{"n_layer": 11, "d_model": 384, "n_head": 3, "n_kv_head": 3, "head_dim": 128, "d_mlp": 1536, "vocab_size": 32000, "activation": "squared_relu", "norm": "rmsnorm", "norm_place": "pre", "norm_eps": 1e-06, "positions": "rope", "rope_base": 1020.0, "rope_fraction": 0.25, "qk_norm": true, "attn_scale": 0.0884, "bias": "none", "tie_embeddings": false, "parallel_block": true, "extras": ["some layers without positions", "some layers without attention", "local attention windows", "gated attention", "exclusive self-attention", "normalized values", "value embeddings", "a smear gate", "an embedding shortcut", "skips across layers", "capped logits"], "init": "normal", "init_std_qkv": 0.0226, "init_std_o": 0.00481, "init_std_up": 0.0226, "init_std_down": 0.00241, "optimizer": "cautious_adamw", "lr": 0.00083, "beta1": 0.9, "beta2": 0.98, "weight_decay": 0.21, "lr_head": 0.00575, "warmup_steps": 587, "schedule": "wsd", "decay_fraction": 1.0, "decay_shape": "linear", "final_lr_fraction": 0.0, "batch_tokens": [32768, 65536, 98304], "seq_len": 1024, "doc_mask": true, "train_tokens": 517000000, "steps": 8124, "dataset": "wikipedia_en"}
Each number is 128 + 24 x the weight over its row's rms, rounded and kept within 0 to 255. Layers, rows and columns count from 0. Numbers have three digits each. The size before them is the row's rms in percent of the matrix's.

# down: layer 4 MLP down (transposed), 1536x384, rms 0.0429, rows 811-842, columns 192-287
# up: layer 4 MLP up, 1536x384, rms 0.0494, rows 812-843, columns 192-287
down811 098:087129110124126090121087186112172134157130110165111084119143113110157113090091149131137164114124118098172173148128128124137094136119134104105147141117163108138121136125127148155149130129162116148097126121075138160127082149156124175127112119093136132132152112127113134133149137143105131121
up812 090:114137118132180074155143107142148128135113146148124152140156121115125110142147132119124135138123158141131130124151132126104152152155108119141148116112101156115130105121115146177105096110106145124112172129081168162090111129154136169113129119138069120110118086109161061169133096125133136125
down812 091:113144119131127128149183105152146137138117116169176115119148125156111153159125144165116098102119116179148124137145154142117110117154107174128135123105138094123135129129137109097108148124131101135139114129122154160119145148136114101146091160157127108093113181125094126118117153108143129081
up813 114:107130124125123131108110108127125150168175092103122159127123134130157171150191115139155121131118137090126200117098131120159129118126140109108137137116145137049138152112141136113170130135115142122107100118143117178117144188112089121138112152136074149091138115124110121162122127140127150151
down813 107:133135150135123156100150121130109164137072112154141145166141125132104105117154147102109165145167128112151154154132117146139097095111143116157102093163137149146124107160136092156111123130156137112094119126146138136174124140115125153125081109106101091138161135113144110147129097118115154105
up814 092:137126077124168144140170122141125078121130128149126151114141109119135138131109137081165137127128137134108173142092151126071143082120147133127091088132161132144112105129141134162128138112085151103126128110097128128179113121124111132101129135120092131145082167088127133111147134136120097114
down814 095:098180093115080113129132151100091107154108175123109153097097196137090152132121135151133100138104047128124115121153107126164097150170122112155148121126131104140110128130128158144113157115103136147175096095126117108114123118170134133110124110126118109119149144146134139135089121120152133112
up815 103:129123094145125137135155142158145144110147118140133137111085143146131149152172120078072122137144153080114155181138100145133142128121114137130137091132115103139137121103097135111118144129115159162111126146131108115091139163094107127097100172134113146121116120138179095097118078127124168166
down815 101:152153132107115157158093209169179104125117128144127126130140080112117171140105138102175161110103119130128107165153105113127153105095131116159126136113135124118135113173122134105120144117166138119100166140123096109171190117107130108177102105159153109146121117136127103105095102115079141137
up816 101:115109119130131092100137124141148142122109144154106151085079154132138127126105125151143103126108142124111133120081115128160124127129127156106134051137149126126079153134122166100152146089115158150144095088127123108139135140098094160109119118085110139106113120118099142135176165129130103123
down816 100:117126099132142159129132137120134086118143123092097163103091137095111107148141119127138138154128129115143169130156141177129140163122129104117116133114117133154135142155154143120128122144132164150155106131108149087137114149079071167096138114150141086087127152145137137096134116151118150120
up817 110:128129115161138136055145136132163134108147144114086172109071106118154115121116108087068099085132117122082150135135126082184089142081103121118090134126136155071124112115104100158092135094098119137152080127152129143085085129125106143128146125161101135094092109104096129103121112122131166115
down817 104:133126099144106139134133182101118131110149168079155105166098132111138112146139124143091131129174150135124133106103102111161078159097100119138123143169113163092118127182133101126128164084088116108118049146122099113151105131143147120106145086204116106162158085139139145152130107122133150123
up818 100:125153152082124117080108111151142141136105079133142137127182099140105137108105127152123081094125156110117110103150110149136124113089127117115140083102122106141078112099083129128166121173119118132148184124165097113097127125144127135150111145130079137149157123115090131169133119088097168134
down818 102:093141110108141158119162086174110129131150143108109075110160125126124120151144157069108152148139145111116128135095133144113122071124099160144098099136114104122149149123134133131131132150132145122111143124132121121151152155159133114158112171148125145161139152100132096171133145119106171105
up819 103:132135130121143122123121113126143125130083153127121135129153124143162098137164112110093128121149116157138132136133138123167108141116121110163127143147104088110174144087134082094133152155104135135139056157127149106131121122112118102171130156092119121106163156116112101112142145156133164136
down819 105:142137097136135132115151124132126115119166080152123114154149084128129121157115163105113123104165175119133134173134071186140137155100104130140137120105168105136125101110124132151112103083160147144168140122133102153130073106144096119127115101135101131161109133148178119092142139138145112147
up820 102:132137118149177112123136145141135104130162157162147144132065146116119182080166141095142138116125098159160169097110108079121107079135138142147103115123068141127119100116123102144111064117133106131100138134138129145109101102096130125142101116115095126130139178090105092126139132109071126154
down820 103:164140160130132141131112194111156127120137151110147165109131164122120103156133109120130091099111126174152117123133149130125112134181171114158125113144080119144112172122097085131113104163146115166145144186160118176141111082101143134152110132123086124103130110112106078129118144130124154159
up821 101:151137160124129144067160115157125147106094166157111152131115098140124107106155140145084127083145125136125149122119107154142117151151115097113118126142087107152086120133158117142143123127105136151139084126136070143117095115118135136114137129159147174123099103161106142143098172108131130141
down821 105:127077108154133130099162145123147202165124091156142093174133111147142137136108127127143138153132114092186106108119121133150112093110170129160138124112158130102172129167117157134125133164113165119065110107100135130102125151106097122136145138086093100148141097131116114156125102138098133150
up822 103:145167182155165136132130112141136141111141160131142157128173122118106160064094115124075148088092124144128119099116125131153144096140119132138143105167142089081133168126112091127144114163157155102135102149140176164113147171093139138155121091127156127142162095163093115141170144078110085141
down822 105:163146104163143147120119162114119158148108142095168144119155109165112156095125157142131100147133160137136128177100153193096091133142136130149109114140113144140108188082146172134085138147115129095151151165137128101094136120107198121139099101137176112145156124106147179136133115080127161103
up823 099:161161114115142148149147126110124122151116121104114152098097144150105104119194151126155159151152114126139108140146098144139147134105131124104111106182150116116151128078145168150115145128161141137131109121152109142106114095139101120128147124136163125108148119117140085109116125147147133107
down823 099:133161134152112106147125139152142144126141141073138125112156170112142101123104138146126189150103166139135131133151130147162159150121134147155089136120134075140147120109165148107141152135138113168134142167119137115157102109136141071168136101129171129151144157147146085145146103115121118139
up824 101:141154201169120101096163117131114126132111119094131166136117123085127127161122102121098134146123096093105163131169124139138136108104115109149097133139129115086118126107154101183118127125100116140109112097145131169125119153119108121127137130154120149120115102153134159094107130128128151150
down824 101:161102166148092089117073117112153121112098133053127104124172095128132180157090118149121110146115139135191113116141155154163093183118121122119152144128121139161130099121138096126114119112156072147102128128137128110140102139130142139156149151136108115151137143153102120115129122133116125098
up825 102:141134164137149137144131077123133136127108173144151120121085071130138132134130104137146156131087213158120140133143155118142106077089147117124163145120146090079101131129168070105088129165114119092138107173152115155081178102117074118117159092138159121113115168118108119114104149118109102189
down825 100:157177138139132178117169097104123092129110147124112132145112132155141128143102132132144126152134114145128102099114147135137098114166166096124101150149180154145158109127145158116102082129113137088123109125103149131142154161128109117116105110143145100137133131118129105184200140144159116107
up826 103:146130115156126169097068119144111132087130129172150143106115121085133123171103110153061113133095148147098180149122033096153116140118084100118129159123150130102165103098118158135137131119168133146120107128103160124110165131141101164122145109149107143127166133128120111100125146129123113133
down826 102:135119106144171162162081124120162117107110095157153133134109131118107106145129151098061154129130103119131112109100111170145159085117141144159115153126134123135144131126151142132092126124102123158156089136103150087147155151129096104099147124112131124173152121126156161134137074195111085113
up827 101:162137144134123107139128132142146108147165104123131089163123126122104113117121119125157129094139132094154183129110107097117146116143117118134122089109088108143107134147118141151123168103137144125079152127117090158121173113140138150138127104123095146100115108151121064091098124112159128143
down827 099:122133085157114139114152135139094130124133089108153086143131154139095104111152118138147129113182111094161183119129120134143129131156131128149124146143160132161102091125097143149111150126145173093107161120144127123123142060113149133151137113120081156100140168162172081145106113147140165119
up828 100:099109153131156106115132110126142110166160147168134118173149105099098138082101135135122176109088145142173123116142125133125125098185132149159148124103131112161123155154113112159111094134149115116151178137169112103134199091123149109122119115120105085119117126109175100130129159155126111151
down828 099:122109141135097151133120134136158103154181123099119093159147179105124119074156133156145132134119122147167163170126137088146146153133121146116137109134115134116153112151129156094130158160138076144134154176135124131158114089157153162144135084107112116075121172081121129103128091158104091182
up829 095:143080184121150143152089109124123148089136118150143130132148146118127173084171120132091141090158132124192138136154126151103098063102099113139149122171149093136136133163152115165120141098157121106103111148141111127129141127128134156116121111077155123097142074127126143087124119110125155140
down829 096:155123115146114140121094149103127126113099113113137143115102161105174167137132116121167163181103124142144103111139177120127108113083135118135127150157104133131144098129129142138107099117192163078138127183118119117101116158173112108074117109114152141146150071109144119146103112149100146121
up830 111:108125116131144134097079086137178118101175134152122128122129124155119158143095150141098123079150115098158122138108142090138153069116114114093151140134142101126134163177141142122159148130151120124126114117067132121119116128154116090149170126124108134131124130110163099108097127118134121111
down830 104:123127124102126107109138108120182172117140145105170108122133104112091173160157150137113088151167102151139147120142145098138153131160110119117129134118117084100181104163182103153124139093115137133153102135135153144147099125116116118162120110145118116133145122157147098106108132140150137158
up831 111:112155138104167135156138118136110135140177133127103127102152107139131144160116093147127131133051141138107157112149117121112092080106115102097129116094083118115119132089159129133151136088148115084115164116118115141159108120111114113165156166159129137143122163127117090165138143087152136133
down831 111:105108142091118148097125186128181089154103131121148106100147109109148113112106099130160101176075142114114105159142148120137099130151128135106168146124146189108104135134152168168130174096091089128113163102095121084138106174152152143157173106117132156136137120102132169134153109116161139124
up832 102:137156114154123109115153087149141104143142136110116151148139117088108118134152127108116132116100092159124115193105084146129135111154132137149148124102146091111111136128096096179150129118101156120111118135116131103169126149146138115154143124154136138131129149140128150147193214117131152145
down832 103:118145130151114108079106111147107139142099144063116113096144141151131105155145144085101116105131064150114067146121112173132143095153129107121113140157104107122156131110088122163139132119115181174142182173135152142142136096119144121135134145120153101099099123191118122112129109143154164118
up833 108:134117158125127115162131104131113070168162126111156132102132140103149163151124110130097212108130146150116133104092128122147144123124130159113141133103175123102136149109139111114104153091114123119151125125118133134132146138108142090115133145173140154119135112103145141093124184110126138159
down833 110:133112167144131124111122085139143103148115114135137156190126121161096133110098115146141121119166114155120123167126142129138142151122178129155117167067122139092121207125136139160130089137138151146128176130112104107088120133129138172142121139108109135112141131118157130155156158147105160124
up834 099:152131094134125144134157091136144139111131129121115124133132121141098136113132122105127109113118152130049111099145073134104099131075119091127105143142131137132104163124141091129116103122085138118105109087115082165140130095154183136139112094158117133156112126105120083124156101115068105178
down834 098:140111111134110150129170124113156124137107165112108145139127121129160115147091112103109110140115096098116148124143136139131112128122100116118103125177097126127160160164113163121104143135142135097136133105090128180120140080125133137154138081179128114122146092083114136162073146145131153137
up835 121:124101148139159150111147108141152122094104121129154158122101117097140137143142102125140125145108125110113179133144082117130116113115081103109158151133137135112109124118121129164141168117155204102108129078119181128130133105109112118095102093092127127143136113097111109150170103112082102115
down835 114:149106126136138160117129086141142192105130121118124105170132144117118135108163113175119143089108069132156177130145101152115147101156163140138113101155121113148125137154133135135105096137138144109107132150106164115151160104135128120115105064147156078111111150163126107163142124151155164107
up836 096:127098100146128107120147130152142146155109138119102094106120146149108111124130109138104154099152124128094110123134130143110168120152137125131155083085160082075155148097091117131111150081108140143165128183102094140159123101113165127117120121130115119142118144137144156143119165121127161153
down836 098:122174118102147122124178128114120148129123172156146152132106185079141135136140107071144124137113108125114147166127116125110087116129124136121148150110089119127135104117118120152145154157119157071140127114139127124129129132146121121105145130172114120153120141130148138132146155119130133147
up837 109:137127093118098125131097134149125118145173116161108098112112149111128157101112162200114137147116143108102124112141101141152162128131146155111075081176103116116122133078109101133104129131123143140136106098106129130089120135117129101107131132101080142114166091086138130123140079137142098094
down837 107:127122112133114102175170091157105156163129106158138075103093135116134151099116160115110146138126140141104106092163130154160095104121099155136159105142160127117090149129116117125112144164139129126146131129153126111107138127124149128117124112142106151074166100113168150126188089145139109140
up838 096:152134122113144105141108129155195142091126099138140099134157097100175117161128121069089146120128191128082126128134138105165113132143122143133100111138084157083109142126079080159150145144160113130102106128106159144165150122144140147108116165209106114100125143117145145098103104121122140158
down838 094:138144131176126106147122104156130103165086118130128117147166125159131145079150126132100158143116061133121115116129097095147110139095166117184090117094151094167141157125102090140179087137115158138162152139100168151120168157122131182146124109111157092131139149135149116130145102157133104201
up839 089:133114089097135119103118152130129131135153107127157144114149090048118097132143144142148099119115114136087183139089108116156105112146123144127110076114166191132158106109115133142083116179082113136113132137098121115110126118124053173124125122144103149122089124125129122154156109119102107119
down839 088:120114090119114145129111202145135110173101120112129132125118149177093149088114091150111127156120098162166114108130140145130088111134102151108139144148131087158120135101140152179125134105118133126128112123092136119127109117142103140149144123129115116127164080116133119133139078129118143112
up840 098:123121143143149099129146113137126159100129142114139083168141142122137116103149149115117179121120155162132107110144130135146125118144142111157141122133140109119122160176135130141125110156167139129137130145114152162120149100122152111148182136174129127128198131114148146105149156123116138150
down840 098:129141089147113136123158140124148120161144172139109096135100153155114152140112175127090113162130106120106147164137130102123133123125113113118163123119149140115106115144112130116135132105112153149110111113126113099115128100119145182081140119139126151107104124132133121112116089030088122136
up841 120:134145090141121138123133118121172161186199145100146106090130166170172133137132130117145155129130123154148130171140073130141124086140099151147163104099143145137143118139162118130093101128129130118121147145133156110106090115121166153137114160121128143141121168091118106143127122117133123127
down841 112:158140118145118159129157118128068127151147109152134120123141155152172109148121139075095134143135138166115201104123121127176140157156089143141115132097111102134163130140138135134121109132113105136136163136136132165115154134138144146102106193109179139121111160081123152143211124149106123124
up842 103:099142132133127131137121124139088144126161055146151112103109143106149104122153124123085137117121117167097097124084121135132082086109107087123131153094111163114103143149096137122121110140124130095110113124136161113109122096153073143151152105123127118132122131140113131110100120067106163127
down842 099:087129127180101128128106123110076118125127127165159135126136135159122143141076095119148099095098116141111093150157155159122138100137126146143101112088105082138122174091145082133137146135177132172185154143111121129121108067092166104128142160126146137154159157155143100134121155160122095141
up843 112:145127162127139120089137114146128110131077143098103119172131157126133124092089119141160144117111127099112152156132079122152158133127110137119157114123151119113108141148127114158104107089137100108100142138123136144147122143148099101163167146143120160144109132162155070105111156079107139128